{"n_layer": 16, "init_std_o": 0.00349, "init_std_up": 0.0197}
Each number is 50 + 10 x the weight over its row's rms, rounded and kept within 0 to 99. Layers, rows and columns count from 0. The size before them is the row's rms in percent of the matrix's.

# layer 11 MLP down (transposed), 768x256, rms 0.196, rows 759-767, columns 0-127
107:31 29 46 47 49 63 42 64 42 49 38 47 62 46 69 43 24 54 49 46 57 40 59 46 55 55 71 45 57 47 60 54 61 44 41 56 50 45 71 42 51 43 43 50 31 65 52 70 46 52 58 36 46 52 64 56 45 47 47 66 53 51 67 51 51 47 27 54 38 54 41 64 46 62 51 60 44 63 33 25 39 53 51 51 48 49 46 59 49 44 63 49 58 51 30 55 42 39 53 34 53 40 52 49 38 60 50 47 37 54 54 57 58 46 38 56 56 40 41 47 36 53 41 50 49 77 52 44
095:47 36 56 37 70 58 52 58 43 61 34 46 64 58 45 50 49 45 53 57 70 44 45 44 49 50 35 53 56 39 54 58 50 49 28 49 55 55 62 59 54 51 45 38 48 51 47 49 45 52 46 45 49 60 55 51 42 48 48 47 74 57 53 50 63 26 44 30 52 44 44 29 75 46 52 53 52 38 49 41 75 52 55 34 64 50 44 50 48 47 42 42 67 30 63 52 62 61 61 41 60 62 60 50 53 24 49 49 60 48 46 53 49 46 38 52 60 56 52 56 43 55 34 56 42 50 35 47
099:74 43 58 39 44 76 37 35 55 41 52 44 57 43 62 43 43 63 50 37 36 50 36 47 39 52 46 36 67 49 50 55 61 35 69 58 31 40 44 58 47 53 35 64 39 55 60 48 28 67 54 43 43 80 65 58 53 60 44 27 47 46 44 50 33 45 37 35 45 57 50 44 58 54 25 50 34 51 36 45 52 40 50 53 43 57 38 44 64 62 47 50 57 63 42 57 57 49 35 52 71 46 50 47 52 63 46 57 50 56 55 62 50 53 39 50 29 37 36 37 64 60 58 65 61 58 51 38
092:55 39 59 33 55 72 35 45 50 64 41 63 50 60 42 58 45 54 52 47 40 47 55 60 43 38 48 43 58 42 50 62 60 59 44 51 42 72 78 47 51 42 54 41 42 57 44 60 40 49 59 37 61 47 56 63 49 55 77 45 44 54 39 68 49 56 29 51 40 50 50 70 49 44 66 49 38 43 57 43 58 44 61 28 39 70 47 42 33 57 63 62 56 46 55 45 42 42 57 54 57 52 71 39 61 55 51 73 63 50 48 58 55 56 40 46 44 48 40 55 53 52 59 59 46 41 71 53
110:55 60 63 58 66 50 49 46 51 44 63 62 66 54 55 40 41 54 32 49 60 47 58 50 46 41 60 50 45 40 45 55 43 52 40 45 45 68 42 54 46 56 47 25 46 48 54 49 46 49 56 45 41 37 50 57 52 42 58 48 59 67 68 36 54 64 51 37 54 43 55 58 35 47 48 79 58 55 42 45 57 45 54 42 44 60 55 70 42 49 57 54 36 41 45 42 38 60 40 41 55 47 49 44 49 68 35 43 46 38 57 62 51 40 49 55 48 55 66 44 43 57 48 50 48 44 37 41
106:60 47 38 40 43 52 47 63 57 51 35 43 49 55 41 48 40 42 34 50 51 44 55 56 44 65 36 61 39 43 52 51 51 39 46 56 52 55 39 52 39 40 43 43 43 67 49 42 62 55 56 27 49 36 57 41 53 65 61 53 46 46 46 48 47 57 45 52 51 55 63 80 47 57 51 61 65 66 45 55 56 38 53 58 61 47 57 63 69 50 51 53 59 63 37 48 40 39 29 50 56 51 58 50 33 63 48 52 40 68 52 50 44 49 48 52 58 79 53 54 32 65 60 49 58 30 24 36
098:46 44 46 36 44 64 43 45 39 43 38 50 47 58 59 62 52 41 44 54 66 44 48 41 50 65 42 51 48 59 52 41 52 46 51 52 74 71 64 61 54 46 53 57 63 58 37 40 58 48 63 55 52 22 53 42 60 71 48 61 43 54 50 65 60 68 45 62 53 62 57 42 52 76 53 43 61 41 50 53 47 45 53 43 58 27 54 57 41 55 47 58 45 49 45 58 42 34 54 44 61 49 63 30 62 38 66 55 57 29 60 47 35 54 66 55 31 38 61 62 32 57 65 47 37 38 35 58
115:56 65 54 53 54 40 41 35 39 38 50 47 47 68 63 50 52 45 37 57 49 62 36 65 41 60 74 69 55 47 41 42 42 39 58 71 42 45 41 47 38 46 43 59 49 50 70 62 36 63 49 44 62 51 36 52 40 59 58 50 66 42 66 43 51 46 50 44 36 34 36 41 57 50 57 49 70 33 46 49 61 69 47 63 29 43 59 33 49 53 39 62 57 51 55 69 40 53 32 51 50 41 61 61 57 67 56 55 46 47 55 31 69 44 61 51 49 50 43 67 42 57 60 40 68 57 32 42
095:42 47 37 59 49 40 40 47 45 47 65 44 83 66 47 65 38 57 48 68 41 59 42 58 65 54 45 44 49 58 68 56 60 49 51 50 54 52 41 63 42 35 41 46 59 55 22 49 38 53 48 54 33 47 41 41 59 40 43 48 31 47 56 70 46 52 63 44 66 45 62 41 23 57 70 55 64 42 48 56 44 57 54 57 42 61 42 47 55 42 46 52 27 59 42 46 45 59 57 52 37 52 50 36 67 48 40 45 42 75 56 58 29 46 54 52 37 64 55 43 50 53 53 48 64 54 62 37
# layer 11 MLP up, 768x256, rms 0.178, rows 760-767, columns 0-127
097:53 67 57 76 56 50 50 44 56 41 52 40 65 30 61 53 54 28 40 30 51 48 62 61 51 67 64 43 48 50 38 44 65 52 49 70 54 27 54 43 19 54 59 42 53 45 57 61 43 57 44 46 58 47 35 73 41 45 36 37 34 44 44 25 51 52 44 66 41 45 46 46 61 54 54 59 52 55 67 62 50 36 61 56 48 58 54 50 49 50 47 45 45 56 36 52 41 51 53 56 42 49 57 48 48 59 54 45 54 44 58 43 52 48 40 55 42 37 45 58 57 55 53 55 50 47 41 44
107:48 62 53 52 56 40 44 60 37 45 51 58 35 54 40 39 47 51 56 63 54 73 47 39 54 58 63 63 47 48 43 59 41 55 48 49 52 55 52 57 53 59 56 55 56 57 64 50 63 79 45 47 57 53 39 54 69 48 40 62 53 45 43 49 45 61 54 34 42 45 35 40 45 36 68 59 57 51 69 45 51 66 70 52 51 53 54 36 57 30 33 44 53 55 51 39 18 31 51 41 54 54 44 46 43 49 52 34 33 29 37 50 48 48 43 45 70 66 46 42 63 59 36 32 29 54 51 42
088:44 48 44 49 44 41 45 73 53 60 58 31 39 50 45 60 62 50 47 55 48 46 45 49 60 56 53 80 50 51 31 35 37 46 50 55 47 43 49 37 43 54 58 50 62 31 52 51 54 38 43 49 52 43 43 45 50 46 44 44 40 51 65 45 44 54 70 53 58 63 60 28 43 55 47 51 35 53 57 59 63 64 54 48 45 51 43 52 51 45 52 47 44 51 63 46 43 58 53 53 45 57 42 62 42 64 66 43 50 61 43 46 54 39 60 46 42 44 39 74 36 57 48 54 54 59 39 40
103:61 50 27 48 44 23 32 45 49 68 53 55 47 60 39 63 40 43 62 49 60 34 47 62 54 35 46 48 57 50 35 63 39 61 58 53 51 54 61 46 52 62 63 39 42 41 60 48 55 68 45 48 55 53 62 52 36 35 53 51 67 67 54 65 43 47 47 36 52 52 43 57 49 46 44 48 42 52 61 46 57 43 58 48 52 45 54 64 50 41 57 54 44 39 38 55 34 54 48 55 59 56 44 54 56 45 54 66 47 50 55 63 47 49 31 47 43 33 37 51 45 40 42 41 37 32 37 60
103:69 63 46 69 38 42 45 50 53 70 51 60 51 50 69 51 39 48 46 43 57 49 39 38 64 58 61 53 50 57 50 48 67 48 49 45 58 47 43 56 54 67 33 47 54 35 57 42 54 35 56 67 35 31 64 51 45 35 31 49 46 41 31 48 43 57 55 72 45 54 64 47 36 65 44 61 35 60 52 54 45 42 66 51 47 44 36 49 41 44 47 58 67 44 57 64 51 45 53 32 42 37 47 40 37 54 53 45 48 43 66 46 59 36 48 50 59 60 47 51 63 52 50 54 41 79 52 42
106:37 61 65 42 48 59 41 40 40 55 60 38 63 67 47 60 55 37 50 56 47 48 65 61 41 33 56 62 50 68 46 54 49 39 49 34 41 40 61 45 50 36 52 35 51 46 43 57 59 39 57 50 57 41 52 63 62 43 56 46 44 57 62 59 51 41 55 36 44 45 43 60 55 39 50 54 58 26 55 65 44 48 56 64 46 58 61 55 52 59 66 55 70 37 48 66 57 59 50 56 49 59 56 66 38 62 37 44 55 43 39 40 59 59 36 32 43 62 69 42 67 43 54 52 49 53 61 50
106:48 49 54 41 64 47 59 60 42 53 51 57 60 50 40 72 50 43 60 59 56 45 43 49 35 53 47 43 50 46 58 47 57 43 60 36 43 39 49 52 44 48 77 60 48 49 46 51 52 43 58 59 65 47 55 40 45 61 42 64 43 59 62 38 48 56 31 45 60 52 52 60 39 66 65 29 34 51 44 33 60 41 47 59 43 57 39 46 67 54 51 28 44 63 55 39 49 67 55 56 37 64 48 53 37 42 66 51 48 55 60 56 52 47 46 43 37 52 62 41 57 44 69 64 49 50 31 34
097:62 30 49 50 49 48 73 40 41 66 57 48 44 45 58 55 48 46 60 64 54 60 69 59 44 48 43 24 52 51 36 45 51 59 49 48 54 44 62 50 61 48 56 46 45 47 56 63 43 39 52 39 52 53 47 29 59 44 49 25 75 46 40 53 48 60 41 49 38 51 57 43 58 50 41 42 34 57 47 28 57 60 65 60 35 39 53 52 67 57 53 57 43 52 66 54 47 43 54 54 58 50 47 52 40 45 64 60 66 42 63 54 63 68 39 46 41 48 46 40 48 42 50 39 57 55 52 51